Weights of a small transformer language model: rotary positions.
Each number is 128 + 24 x the weight over its row's rms, rounded and kept within 0 to 255. Layers, rows and columns count from 0. Numbers have three digits each. The size before them is the row's rms in percent of the matrix's.

# q: layer 6 attention query, 128x128, rms 0.286, rows 0-63, columns 64-127
# k: layer 6 attention key, 128x128, rms 0.295, rows 0-63, columns 64-127
# v: layer 6 attention value, 128x128, rms 0.405, rows 0-35, columns 64-127
# o: layer 6 attention output (transposed), 128x128, rms 0.375, rows 0-35, columns 64-127
q0 072:128152138113147128154117131127160175113115132099109182121150102084193117127128112122134137135115143099103156129129099184103133123105138128131153167090147099127122105107135183153140142125138146
k0 070:143115153118126171101112079130109151151146063140131112097119145129072116145080116154151116170150128112144156167143118123121149082168122124113118107104121155130151118152129114135101093138130122
q1 064:109116078175118125099094081124127122168147132144152134145130127131135107115133139143121095161163129124088111090108150155133155182127121116143147131107137156100095178150100107153103134117120108
k1 066:169115114128161137127129164117181162137145139123133144155119110131114112092156117187148102107121087162120137141157117133124151123126139122145150106134129096128097122097122120143121140153116159
q2 096:089121134129146151127147133117128093105161141111117152078099142115137097095136085109149107101137133143092127098124118149089132085140129107149165117120114131128139097137111166162135155107071082
k2 089:129108108160130120158115107117145148150113169121108134159143170149161123123138177112173090114124187137135115094130127130163126089102156073123113162129127122123137144123139159141165162111153139
q3 088:106103140099154118152141094111122081128136145144117099138146106103103128135106181122138119120150104117129108175078124076125129139148123122153119119154067120145156098100136109082148119118113125
k3 083:119129154158102129117131144149148153125079149108090116135122097160137145132158123107115138159111134179127108098084123113118145121149115161152192119123130151086106126182132144164141096143174142
q4 093:126161139142139175139124103117139131106153106103103120100063119115129145126129102133161143117130089164087130143158130155119111113118153138095161102117159094149089121158097153107119137115115109
k4 085:148118110119133121087122136098128143118120135165129171086113137150193096114131125107080117112126123136121147090142123118122106116128117124068113140145164123116153096092100151145138170094120095
q5 096:131127127130137172153165144123120084107104155119126139129122069146132120131159123154182135126168108121156134145137112150078108164124125138138127136119106142119115144140103121163110110146117128
k5 092:134121076148100120108130127136140112158121140158105120130171112153180129146144137132162165111114189143085151153165150078123090133180160138134158180148159143109144127095129138105136138133107122
q6 114:124145166128117158118110142115131116089160106099148153126111161118091139155129126150147135130128143138132150147121151141135134104122108134131140204076156103103101136172172106144083119126151119
k6 107:159113156122130109102145176102124120146127127154119110147175137144094109153116123132124181149152161129120164098099158140123134173095115131170104132134144060055161121116116124100139138086137127
q7 109:142152144100118118129176120128114115132172162086141154137144103147153136112154125115120137112115132143170157149124119104166095081159114151135123094141072182140112139118149151171120120159091133
k7 097:120168091113135165094184116140121118149157141123089114110132092089112136160116139135127171130132117094081140187130149116138092137141109142155121183141137099137098066128125139119133091120131140
q8 111:125149125105133122127149153158139070141101097116119139113086106133123131109120106098099135151108129134154102100110099130104117095113125097090114068138114136101144120081162160169113150136137129
k8 094:188122137131139127133126103110104173093118094122149084130131107127122099171158121150118127092131139115125123119127169132128122134114131176138136170112128127109091138150117110126096155148130146
q9 130:117129137166085124111124188175106104064130150101150138152132115134108115139133104089118126166152160074098153118096145134094113103117118098097140141123121146110096109116175103117102122119172148
k9 117:123097155125173126128155170131104103099100149131097105105112111143106107147145143135092116120122091103130091111094131132144128155133092134130162153105151131117153101117099125150109144060144114
q10 082:151115140132102176109131164152137082130158113131162124140099140101196128130141125129130157165132145094150125114112181139120068155130124133105139152175149120125159145111089124156072150121123113
k10 079:122133121147109117138174118126157136129157108158149059139087132159171115107102101116089114144115143113134143070164175111120114079136162161132119117110099134123170113088103137144183141150095132
q11 097:175130178125122154163148086152120127111133120109139131134145117106147139141160153103158131138137128159128126144130127154156141144148133123107089088127125112138113111136130131129097175132155134
k11 095:103148128102127179095170122148119150111142163140131143134089108129130142131187145105130103125156144139141094136146138112087111164127147114109103110137120115136121132110079118168124136112133092
q12 088:088140084171099094126122128157137096123143174124120113134150110182105103126119126128139166110124171121117123109135110162161117149095159131155141127139129122158102114132115159116164125089101088
k12 085:129131141122164122110068123105091094136092113139117154102176150095121088129156104113105181132140116175142139111085112140167159162076115132123145126139128114098141116155148110142129094133142138
q13 079:137131169103194119074146143122074142145140115153166129116122126143139132156138106130107118120130077138128144127201130125108140086106103101070138086095131141114161142104150114141156107132125161
k13 075:128128098128150104156096143146093096118137156135150147101153091151134106129130139113151142118105143107122116162163120122149116112143118149119109134147134114141116085163120149089144143078148096
q14 083:115123163149133115122128124148129135108151121149162122121114064126126119127204119081114142099111098138132161124128164091138119081122129128129124102102121143139124131151127107155123137108135133
k14 078:132132155126171151127091146146122122148136117114112139132109120150112159125110153131148117145125152087182091116139138177097126095141151105090114117103120117130115106140083129133154164098145115
q15 076:130107131117159149125117121093149127124154114156158099133138138144147123083090138108135165115161097153159114146166136119128144115077118133104102152130185161124090130142124116103101142129138156
k15 070:122160134122121143155143142107102130134124138148127067176117119177150151099108094062183147120137185132115132099152089107144088152122153168103146115132103127104091084132114127117155132106147135
q16 086:153140107095150160124148187102119153096080097120163096153104159162090111084097172141129123110155113104103130119112120120116095117119080124086142143168131157115129116126118112101107167162161106
k16 083:149119098138137108141155166085093132120096149087157092141150157151128151131151135116176165138132168104131128074100085129142079155121122140161117177135117112137109104172103158105128132142124117
q17 080:152118164093125113123135111093125173129158053145149105101103147100113164101093151123135116112124097125128120138143170157108164094135132165130093087098143126130122127126156144133144131115130147
k17 085:104110136112103121146144119115149105090128129140119122128102129123136117132174164110155070121138123139102135180152137169120121128104143135110116082105125138168140167110131127169115139108129126
q18 110:104112163129121133097128155115131131120120110133118137116108145164126134149109095133166106126128113141127126144131168142128168101108106081098143142190167122136131136106135091125113167139114156
k18 099:135096134131145098122184131096111138099112146090152124165145124153133109167157089148153140148112099134130144146110156154136137127090109127154168119082162107141117136105154131126161133129168163
q19 098:151096098135115127133108168126139132151116189161124136139140117122124120148130133096134105140163116102103172119126177117157121098106128124153114150121132158130114136147153130062145132119094117
k19 092:145141137132123151172124116123128128112116141104129131121158158133124144155138154160106120151152147125167126173119111181112187151158126179102120157074132163131135158170156154125110131114141136
q20 093:121118108141109125163142117132123115112108168115129161119131091123100133171118083130142149115116107122123155121156123132151106096121114079134106096142135077140144114113106099104153130112157134
k20 084:163152124133153120118065102098104115179116144113130186140196121133115108086127105143107138137154112137135145140140095097128119154122146159157075149143130107086122143120119130103154102123121106
q21 097:086160140121149124111142182108167073156102154135094177146160142142138126092106117152094135153120142104101095128159116100114114118075117138097139138184123163109121123142101125104094093134108140
k21 092:125092109157147063105109107109087136127155131128155100138143141157129161137096105142109172102145136077103145103110166122136105137143099143126156181110100129110174115136139129073107126109109148
q22 091:089111116101151137117108132134125118134193128122114129134150154128108144149110136141108134117172163104165173157111094116122141139144146158123135101117157172104108133152162138076132080108136117
k22 083:075103166105139136164143167155134137119143135140128092124165097127109145115124105121162115083127127114095154160119124086120151125126125157143158156135157138125138069120183154111127087124108131
q23 110:117116148132124131162173129077162095159126092154114108109114104111127149136134132127101187110154108113105129110133102103096136075112146123108105058141132114132135082101109149149138087138097135
k23 087:135129139129138030092124112116130127148145130082096111109088108115133096143130109137144128090154138133126144095133141112123121096107161127116105141106101092083148148069149123154142112106118157
q24 097:119111140154112134130129173147133117149140132123150113108115125154136072091144129115133102135117118131153155132131145134133120144169119157118112178116096146151143147137098182131083170108109075
k24 091:118199131117141153107137161133123101111118090141146118088150142127127099123108150137110148149154170157156139081091069154129089156138108141138152151132122135135153081174117114147129116129136088
q25 078:106091159117140109110182175128162095145171171150158105134090133114121138144179150123140120122160121103124148092150145113069123092114134136129137115110138173095130102140158164139140124131109107
k25 074:103131171145159083134128128149125107101134181110123090112131128149163115139132151135178149161139161102170140101141113155122168160139122192138124131109160107105146079149114140125119110111133096
q26 101:135121138153083082137127151122153094107116126109161101108107126153085116103124093102160173121092153131112138118130123135162138132074113094146139163144132100151095114142130130122114185131151120
k26 094:186136152108157134083112104064087110131107114126117129151145144162131122112130112097127176131120143112146143109132130150158104177071096110125164100126135110097120115127091119124145122116170123
q27 114:154153131096165124169132067123107131150136100114160119060081146117101102143122095115158156119138120135156182163119099141172161154123128125122070110091124092130106134117115102120168119119141118
k27 108:122161109062123164100126143098145128151191086144134153109131116156090162083169125094140135107148169138114094160136093099089080117092147113126091115143107127156104149089120162101156110114127151
q28 115:149120174119166149130138128113114149114147147090172138104121149132162148143143094136145095107117105151166167122125095137124100109161079131066170153121137138118151148138129117141121148149155120
k28 106:117162142134126148131168126129147152133145184110137129128111128174169114110136134126164122135128178129130121136149098094111125074143116161121088136144163126143137086127095139098180121126100101
q29 095:068134143161071087126130197157160070111160104098136163151138145138101123124126141159121126122079153117140126131125123148106123112127130149095129124188127163151111125155136174143120159101128088
k29 079:071120115128174107077136129104127102123121145137116104143142128142097105141166142121129167145155117132130158091124145153117131160094088115180146142117145105141187074097136110123182143118107096
q30 118:131096068155120122148165121108165102126108126120184123130107133128095114116138146097147120097117116062120120115116135169088112179079111147164156151102129131159104136096126153135147134092095085
k30 107:106130152158149137096102133107161136118079117108138110156111132120100134111141088103135176157139124140162142114126158144145152150075117165170108079102153112098119153170123107153106110137148127
q31 105:108113102103105149091094109110162100147158135126074137138144151144132153152141120137161131094148158118103143142136130119085123154101121131141148100136112098131144127112075110099138116117152137
k31 109:095149137104150077109137123093128145145152150138108114176073127138148131112102101171130155143142155108165169112116164108125103138108130127142173121077142173087155135102129126141134102169067170
v0 099:144147164116122148117149137083169133135148121133158128139142141116157110156146188123170114119107166083119128151116140124137101083107122163147088117135151143196132115096140156131149127146117099
o0 109:163089141130154130118131107147073110134106117155122127099082094147135107113144123117116127107140161186149112133152067097104142127146127159122116137121105106134162107165135137115120130113123126
v1 094:147098100127118116147103086141116129116137140145111159126114128165176140138147066138120135135159143163115192138114141174126178145131123091126111122111114116154153138188191109131118173114144136
o1 103:143162114126148121083139147120147146150157139169105168137121133102110118121130181137105132135109108062126073100114124119068098154131122142144167111113178114105107080118124139127126139157131113
v2 084:113151139089127132128160152142096097098107185136138053105083117157152148126104131146132105108136131129108109082099118178131147117115103162113164134089107136155166118141117083110191102131087166
o2 099:118122144123153116139108141098140152153147078125130169152190175137133138095126146119116122150169090101078114147135105099124128155097103095148104133132096113107143125103129139133098147133184097
v3 092:123195132115125154162106138172152083148129128088156159123140128094091126095125155168130118104116137104172129136168124133153149143103124145103123107143132097102128100116146128113111114140150118
o3 101:133106158110103121091113123112139158132134114121064102142133115133158134188107143104133111142153096164163148151155188133104079107130101115115163133143141129099141180120123138109183146106134165
v4 078:102104076150093142097095118153148141162187149132173121137130150138152092119110164108109090135130150120116126131114125170125170163121128101086098117169156124120147140089105126138140164117136104
o4 094:153140185152158164111145074137117158101115112159118129158108085132114129123115045134121122145128138134116127104126143116095127113113118158144124103140122096105056111117123143136146151148150155
v5 087:113089118125182129094149132173159114154175149134127134175173081118147122128143146170173096145153120147127125131110145136150129128144161139141131156092162117135122138171137156159149118152146177
o5 102:108131123127060170148134120121103140141096109147116107103102160121097182110111090087118124127083148119155131151158152108124099133133112090119112052157133162142148104135111124100085111100131103
v6 094:126128134131149135133199179106165128157131159098103130163119123119058085133126141079120158116156122146158128155114133137133113136095149127149137152166124115148097123140110093155141137120121147
o6 108:156134097079118113114079105152080119070150112156159112129114135133175165106123115138125102164123114110095135118127116128099154126144106124128123090109163178134139131130151164124100129145166137
v7 090:109105134142144124111150106106132148107125102121154145129093117097137164156139108140101126139090120152090129185152141123105122117079105141117131101118110155112106133146089183123103113093130135
o7 098:137114127099107152127134115118148127139106115137116158146150142108119125101131127096175179105142165114182119114104132128113098120139122119154118104129137108129130105136109131126104148123100133
v8 091:090109120098196093127157149096142104130117104093095100136132123126107124136163142105084137103116139160170078132102133136139167196153149101116130098123111162105148108121132138159084128116166155
o8 106:127141118141148159119090119118089117085171163142191181117115143107124135108113095101146123128115118132145129127175137160152105110098103142123184093155149167145114119120152115166121135115046074
v9 096:108106150148115156113110151150074099142163134113124122121130083087133138107106160156106146118130128148110125103108147167118124135110119136153168135118087097178128157147133086112129128146131147
o9 109:150129087098123096124147111120168109146096132136145124171141166159153121144147124137141155123101114116098128133120155123152125146129128151110104114133106181113110099139134139100071098125098137
v10 093:144095125125113114166135165149151122124145116110097108164151102108134093120097132108124114138136134151083104112130141182145122125109142132158137079097121131117140131046127115160093104117103103
o10 100:123118145132141140128122100117136104109124148153145089109140180139089155101135121155133109143113129133162131109135165073129174096153117125114160149178119112102100111219103123107154147140141125
v11 091:145116115183125084130105113108162156143085110085127149163131170136121148127122110131130151158117142129118152117163114149123100135132139122135140161084117156104089068132129141091143158114109133
o11 098:093130148068122182155142123143138120143160128138179121100142125139164126115165119121148142106141160136095110158117091104125134122086100129134125119186134112117135144136101142131093112160155103
v12 088:111154173104131089129174150127109133092113159162172155115095112135115123139123107109185075117108114106160118157146112132123167133162141143140117144191135113114124143122122135112167107086141120
o12 103:118105131101139163131073110102110146103135055089086145134130148136121156117122098137073128131077080131081116131092119145147112124116114118123121149079161105187125119091099109140131147107145137
v13 090:177169113155109163082146128099088127154120106111135115134088146111140140081152128154099193128110118159119130169129131152180110153113118085126108142120095108134113108165109109136130154142148111
o13 108:099112125106152092145123114180117138138144128136128162128149102127155141127135139116144122121135145075121108088100094117122167110163111131115131117176119165130110186092150135105159107114147126
v14 100:127067149110180119132096121118081126109201133100169148150125151104131113093074116118117118136115137131145126136102126178129132147150143176098150138108139136132162117127132116107137120140113136
o14 108:077156158124107145114146150113142115148109136135139146159122173156129137151127121145147136130159068134113084129180164131098156168122109106125103075153122128114161129157092126174106146125137124
v15 097:129100152073118117138117078160101148155193101175149126135153151094133152141140141118152117161180148119104109098165119113106072131143052153106124128140111107102114105151138135113131101144134130
o15 107:115144118168131121132143167056109128164090141122131164110086124175108126130133130123110161105116108157139154158129143149131170116167162122182130121134135144153141129147106131173123130161122116
v16 096:112112113135081138105118115110122124133131118109123130113086114117169077123130144108127074059144128154131136151143117154140074146128148179170146122121090143136118118077145132114115130158144157
o16 102:155184161111145109116163135126136120152175153089130111159139097174143164120120129171084141121119139121119145106131120166094146138110111074075119106126122099099134121154138128163141142140136165
v17 096:163128096124165119151107116143162113141130067134084113125103104125112134137164122155162140142130120138144137108143105150110106145147157082084158166116108136097137093143137120109109126117134139
o17 102:114117130158105167105128128153128113108131143127147128104129153157082111118130130117113102065115149098143100158105138106163132101088110196150083095126129168122126168109101156138144152137138124
v18 094:142089123104139087144169147141151167115145135107119144135106136155133166136181169082163114097121122096129125158136131117120152104114147097111088181129074113178119136111151129147115140109176094
o18 101:070162097151106168085116095082105110150125101163132102123142114115120091104098098157151093132124110137119146122159087144115118130140110154130136097142146127133112143112100123143172117105149144
v19 092:153131115130134179170118144103116139169103159144142150084163150102121102109092171116087090111113112131164095128108093115076132165124135111147126111155117136143109104094097116105136111156138107
o19 097:086130171106142093100095139138099056127139121136144127115123080129138128155130142121156134115132112161120155137168184138139160062124142158115073106102116105138149160141143121146129148109131149
v20 088:162099135076131131093088111115079128118131137122141133108142094111108139158134143073163121137110164151131110136133086128135133142145106194165144162127127087115170141143137126089115127167139114
o20 099:113128089162121163154146134112114122171121136143122105180106141105117126148140147129095137124122137112155144125148154106075140133127103116116104097146101160160110129128114137139155095126121114
v21 091:162099127135152119139159111085126161137156128149141143093101145148100119110132115095133163114111138144147137148145106119114105111079127068152138132125109134109136095149148124118102158122163146
o21 101:099168087147097123121083099138097122141123110108153119183149120103146129132103137131123091155127117135092129123090114133134143181141116177097128160162154115143121143143151118144136102155107165
v22 086:131133110157182121136158104097150063146117106115108117128187117143111152146146156134120113105116080098132135132127104100125172156144183147141110156141124158161131108146149129100151080092096125
o22 098:139092080108115131135094148120101131143119162146135091081091095118129127128103132111143168121103133147143117154186130155121099120092164127105121101127106138122100156108106115176100176147144109
v23 078:132124152118135087124122104113108145132146138128109097130109138167097121153145106141142111131101122093100149110091103112165118140116118172118147108123198162123118120149128131152160079088166139
o23 091:122115114111093160124155162093113128119169133103152132130148134133151136142084129130068146109149103168150141153144111127159101132106140118117155118157075137130133110092112098117113145132139122
v24 086:146105157144108132120091109140129124128101125092151146154142123146105130128102111148138158099100112134136132112125109107142114088131126142096145163163106155147122145156150188157149166101138162
o24 102:110182120138109101167116163110148133160094130124082132093169125084146108136174134106159148107162125134132156115130090125094137123090175135120162142159121136111108121107137128120105154143117137
v25 090:120139116145120129154116161141151119148125119140154095157147129133141148112117132131118159117121130090120163093156066156099108123061149144150119187156133153174115135101179157106157130101091096
o25 097:118090101133163129097111127121157067163126095147134106130155139136109117148113141113131108163182155121151095113101136092135145125144133149069104084152124153138114114137082086143132143182171130
v26 082:164145128100131133159142125118105132135143128113077115130131115163104139131175089132153112194145136114097135155129116146120117131114107138137129136116148120130147162184150107117184120098127129
o26 092:127082145147110177116114179136123103156149133135157132132134160135151084105101146105124137086107120129158097112096141073105111136132138136108069139101138117143104158111121127120089089124158161
v27 099:133126113135113120136135101114138121127127136143117171051103171148124168075107157098145124159158124125145147156126117146143129125081149043130107122144103167105130125118142125119117139153140157
o27 105:085144145097152156103084123120132140147167118137126131181166100144122113185133166152120101113113118155147072129130139095131135134191142142130135128121160099130124111127116140138111103133134105
v28 084:140134091143113107099133126114120145137111121118148079138109161110135158139087114113182067112099170161130160106102122088132130109145110098128121113136110160088144158109200123110139150139127149
o28 103:143114170108113121153071100128112126144105133116130154128130135120071130118119165139109158140138103107150125129099117175149118156131134173130185120125177107150112118151105085139121091128147126
v29 092:135112116126141161124182142115112125150142125155130136130112143135108123125081155116112132158128152155115109119094095167104169113131105107133156173120150138155108161179111084109085112123101136
o29 108:103157099120108106109069108161123054129125107107109113125125086129117139128126135130160102116146131084122122139168134121145107144175120109189076101127122131103155124088141149176145153133172148
v30 085:125115145154139145118124109129152109160144135164130153116126113155139133145129156150110106126162167134126152108118153191155175124146119150166160149097122109130111099146171120129116123150132160
o30 098:162167125103111092109136128158150142108131137110112128120129159101135168150128087104112138165100072129142116115134098092117113119148140134125096119132129152175141158136103166108113132110102125
v31 078:141134100097133127156108117166119090121146135133158090136185143134124105133100126137140135118090144105133151084141136083129086137136141118087136083160121133154165132126111084127171129139120132
o31 094:109155149120169152132141144087093150095095134131105141118136130143105142135145115134158122121146125158141126169123133189093180163134116141134128141141135136103124132104126126139140147130133175
q32 066:108142123124146127113120088105130152132151112155112151154105079138110132146100119141138123139123153100143163067165154110138094113127141087121104137158115091133165173125116169086109148143142100
k32 069:136155155093112099163135113151120166129126130158123093155162144139144083119069136157108099130108115158155145112101143125140156113129155165159105160112127154107071102127122110143140130146134144
q33 066:141132128117164131125132169149133145129079121145109096140117128146131139069124148132120189133140107119144151145098097130146128112136129108161178156102088148070128105141132124117114157124133108
k33 066:145135165102111120108131099109180136131153136144120154158110119122130105149143132098128083169113135146115117132184147104106091158095121126125104140147139111138160152107098117101115172152148138
q34 069:158139130119122127105077095122184127129165125174124160111083107124126122151153094179140143134119150133104158113117116107085129121119165118072093142106165170139133125111119159126165142136124125
k34 070:089151147107121161133148172142115121111172106123139155120147132132115154152114113069178158128134107146102140111075114126133120088095112126127113112117099189138117108133118125143168168127137102
q35 087:160136147139154125148138058157128120135122141094115143174113138143115128071134147106141122124160136100167157134142120134145126140143157060132110148116150117108106100168112126158114154134109080
k35 078:115156131144092169079117163138129119137133106163127125132131102125120139106130120129101091094090114148119128103154155134125096102082174089092095124122128158161155117088080150134166180113111158
q36 076:156153117109147160177156097146135123118106135131118091135128146114113085117148115160149122146170159111141119128160121163123154141119159048094125132108138106093129128154114154123095151124123086
k36 092:125111136112131132096070115145164127133144090157106126149131121136126147094076139161127118110128115145146118118171184128144110130134151095127102124129161145114161112105090127134156145102123134
q37 077:106106136125159118164137132145100134062120130120139088155149140132155133084111133143154091110139149145136106150098182160124141110118124128165122103137117132151152161128160137138138146133140129
k37 087:142139102170147155127147123148105126154096150113143110140124105137136122068150121114105134129142123116147108118135135132138129185108116124115110142145146050125101099126157119136088096081094131
q38 102:145122127150143144142137103109134136082108117162109108149156124087119114106125128141156112157139142127127163119149144163095133106104131065089131110101169085111135145106135155142101140132085088
k38 098:104088094108116093149087110130172153123156104179111143172134127113107148152071134166133126106133163149124139139188185133137113088097140129145103146118172116154120125138126119170155113130140106
q39 106:088145140137115132112140124149166121083141112127117117167133132140150118097098114102151108101130135125144173140132205174117135109063103097098123109123113109111147137104152145141136129107103115
k39 097:145142129157140152132188131143082098103118158111114107112118106124158145111175131106124111127127110096126138127113113135109136182142118128101130102120131055118106118124161137100094117092089131
q40 063:133158125100130165147116148157135166173131149127137128116094130130134092136119117103120096104148120129157109133121084125126138113168135141100107113166112160150088121123109128100124105135171152
k40 095:093098107136115086138110117128121133122125108170105170113153156118087135144122155141129181144122143134133146127100122170148077088125151147154125149130128158164134150161097102171177156151127101
q41 069:137096103104170131133191117146094146094112161096136107116123135127152130184149135136081117144133158133095112101110093116129160139135128100094139130120150134123161128112119132145109156153120100
k41 086:118094116094128082156082095126162176135152093174107136134158158119074116121093137178134155110110163122111103131130149137141083120143154137153129155138119152131110134151092123114163124130147131
q42 064:112107158142155139164131131133136073090141123135109115147100083099159102143191170120137110133159151152131155139115112130139103110100117087157127106113138118137098107092157146102102138077098161
k42 087:124143130155147147103190119122097139130105096092140134088152122110143156132128118099137091194131106137122154128154121100094134165124109108065130107113097092126132099113135170112099138086119136
q43 047:115120094142109135098084114130191099136135133138116155126125105125084142113136127128117162152110138155097080112136117097100139149106111104129137102112159108166138104099115121126155113082112079
k43 049:152126151121115145137111138130119163123105115125126087109108086131139144117083131176132124137094135105118160121164123149125143128152134140123127097164103106109103173125165136076128108164156181
q44 050:124109128128111134101139150165152098118129106101159118154147103115123089155201142113131122126124094117132106119140178130133133145112107078125112125100159159131094115124077118154144109102100134
k44 058:146126156109126172142061120114143125112126118136128108211131142117110105094114083171106165111136129101182127139111142121116102139131170109160132129144116119112126112136163138094145092117149135
q45 067:158134090109124101125125135137129152159104130108093165138134101134133140101102136155113128106127101135099149134105087106151101165160124153127080150134128150111155122137056104108127154148157107
k45 080:110095093143113128164109111150162120112148145154117122158136126137110137174074121150118142101100188129114128078122142132139116081089154154171128163101136131124097143130136154129177146160158114
q46 062:154103118101130129102131099106133092064093160125152106113115134155130102129116152143111114118087103097099129128125115084098156084085134121108112120095130160135143127129091141142118161113088113
k46 067:165144118113133179139100129132169132139156091145127102141161148112092149094081115139088090124152135124137087118128159134104113143158155120137138174115142137129156104098162122112126128106141188
q47 061:116119107110090131138108146136145130107091097130129086159108146128115142172064126141103173129137148083106137114123149126135159073111153136130134135135096116119171138132126173126098140184143110
k47 057:123136134109158149151128140159118153134141091145131138106156158165102107084126136144149073090098131101153123139095150110108099105126154138156138137102110111115124104167168104156132128120126144
q48 080:130157083114126109141166105090124160081082154138124111107128147114123133124102089140137138182153136125132108122137117096130148127156160130109163109123117140151138141098112119114115118163161116
k48 096:105109139109125086126060100168162141114164121146123129122111147132158150117098148149129140060138150151112109111101178142144135121119128122136102142149153152146085139167133081141150108136119103
q49 063:078131138108102173106154142132135148160121101132142086132097182175126116125130146117122151180099116124156084122103166130085130097097167109122137100134120129139127169134145163138129115110113137
k49 066:128149164098158118139150130077146117150128144136104181129145122131151122121159145110118136142148117092135070160114094133094097146177084159115135099116129108128120141139129079149099130126143127
q50 088:120115141163120120102135121101139112139108125121098141176152104162133116148172130158190109140125111102158153127107169140141132135124092139160119169131134073114085123133148115153150113092111150
k50 094:122102139125164173167154169112132108129120129077131101180120141130154130121165116073130096156153097134157097106145105110107113171100123126123114083118152098121177095105146155140128127112128141
q51 071:115123109114124122089151154121146123102111128137156110118114170140135119108069169127109100166119120110146090138116173111098119143111133111103141125146125158128167125144069099133156121118140094
k51 079:184175120126145138148137137153127130124105137156115147158160174143116139141115127126137088076147160102117095134105122148139076119114155152137147155151149132135138136146169078150137145125125155
q52 056:139088132119104129127150122130087174131142122128130166123153119140121187097101126138128126091149134165132129088138121122133104160119128164133117125159154149109132137131155075103140096158130138
k52 061:117085100120138119203102149114154112131130165130144135114110126094119126179129128135146161139092133114117094121139094119139124112123098149118102145123135144134122172145066143142133150160140131
q53 074:116106147139104141094111128140176092114143132115112097139113137161118145187108140137133091117112129114106169098127155130129157078114128148102131150146135094093170119096129155176139131127111116
k53 076:155118104158151137140183169118082125140083144121148138149160127156095115115142121082166108143102118090123119136115105111117093149128110128126158134112152055148198120121136139123113149153128178
q54 056:131130141116134156104171135141138113081134130158147127104098067144153123130169138097170088094126151104148129154137109189135123136128099126096123111161139113101126103130183154124106145096150135
k54 064:134138122181160106122191128126107099162119126090129140091164155111161161149141168104110165233144119134149149152143114112139147117130112129106123113107102126155138081114095149107111128116127131
q55 074:101135154138160143140155103131177132093159155131125096134119144128116145154107144119138131127122145125139122148150136149107147131122154102112166099120156088129169088102163177168104137101127118
k55 078:181165119139132114060190133126089130135134125116112120107106126160145119086150146106133108180126111124130136156115119143121144148135132079089154106121100096138130111130114111100080138121105131
q56 054:132148165132097113153118113085136161154112105154120110155142142158087107156169110197141138113111109120166098127145122110135140074162112126148083161142113107138129149162149148112120088125129127
k56 072:107094138138162165108194145101096136165127128093128141112132138145133166132167135094135073136145109119148122186150107150119119150148072154072164128085114086142148113109169119139112135118097140
q57 044:095160110141113082144083128122111175145140114129110125118117132090108131132133091137104169127153133131157128127132111128140158131193104137112111145123141122123101130112110131096130125126161138
k57 049:084100100119084066105151097111129150116132148153134134101123139160143095146115133129176141131080187132092176111138105134152127107148127162145114136130122124149119152112121104173159125148129087
q58 056:141134127109142143127148115138125141110151085124152151176151113086096126120154115080152157110111115153142133145117171147126123141118120094134088084100148145110122152169121145121156106110083133
k58 070:144121176118130170117101108136150095162143146112112109158122152106171101116115102144112146158115124120207120133135122097126119141163146112132113119116106131097108116107143151126125138106171102
q59 053:122128076146144109104137127165107094131059141103142112132158094132145149132115125155097198132135153129124079179118146106122137158093099151134113110153130131148114083111129126138144137123161109
k59 055:144133175083132153169098156148152139117152121115151109138113172147100121113143102157115100095131154125125116044158141100127131094134168135137146128119107104129119092134149150143139132123125158
q60 062:147134120116148118172161161122094152112138132138132130097127105140117140122161127111124149124158192146125123153143102149137176083102139152108137135153120144145109119121178135106137158157167131
k60 072:120121135147158090115146111156110165121114103108145125073150163119129182154168123114130112159125116142131124123168156081117094113155072120072129141144131128137144096118090142161094176102100142
q61 071:114102102145113114142084132125129102141127116118126114108134115101103122145176131086097181128115149130083129127103118122187163104121135151185131119109108162142099155093172117155125121139109152
k61 076:085121165117131114091146104100105118158155115096148142099131105122103111192168118142184109142098106146121136123171107127127136140174098148102146115088148101151108149076095173117139121119155126
q62 077:114097143149107112118106138096141127120135089161138137155123138151122125131126172147112129125156136137112139100112184134110155052074116119215131162141120125139144125143181133126142113108071104
k62 105:124133135153159186143190142114093112141106098089154123120152149108125119156177140110154057150106109115143119156162091111107095155140097131101128118127121094115165157091135141131105147117127185
q63 080:132126136142153124132106166125151094121148067147139142096128144102115148121152083073111157101161165123087124126150154149128132106133099138158144146092110155139124114117160097139157084131096147
k63 103:136160148168119131110180109138071118140088138072128086105130102132147107166164165172163106170109125117141139130156107127122159160127090122086126108144142094120129137109122159099125114132131126
v32 082:117137122151086101098095124106123132133092113093129158128103088105123172103129139149123126101121137134090129099111116151069112165157117140145126110150142130126144154172110114123129149143081130
o32 086:148096148103117117152136110149141141166094098137169133121155132146142115118119072135098178166163127103145160121131107133131144100157114128134108185126145094136133120134101151127105103153156107
v33 082:166120094171116123099103105131112149144125178113117141092131140081143161143103190134118138104118138142084150129096120145119096203067159131100165120152130103142155125152121122077106139075122115
o33 086:116120167114142160129144112093119151145136144098111100158123150126154113127142106130159122124144150136168134122106120113179109114140065145154148137087143155142100091101096126162122115152094101
v34 077:128151115152063121140115084117146176126163121102106156142058141126118137146148140139089165133115135122118138091127124144135141129162149120116174125088124120119119175128146113093132095185140121
o34 083:131123131119151131089180129139135124146135125075173112126148094165127146128157118122193104114135138120143105159109104138144132149169144110121146144120155134138176104125120157155127146123137176
v35 081:121117123139152148159080090134129136093104142113129101138137135118145090135117117146168143141145137091122148126138160122151137142104126123135083137121098129119140111093115111147133119161115118
o35 081:115139161106131124102131150146115068146150113127106121111112102099163117139140129098116084114132124169137122115144140193137154107119150145101108076083189127153147097124183114143092111080119140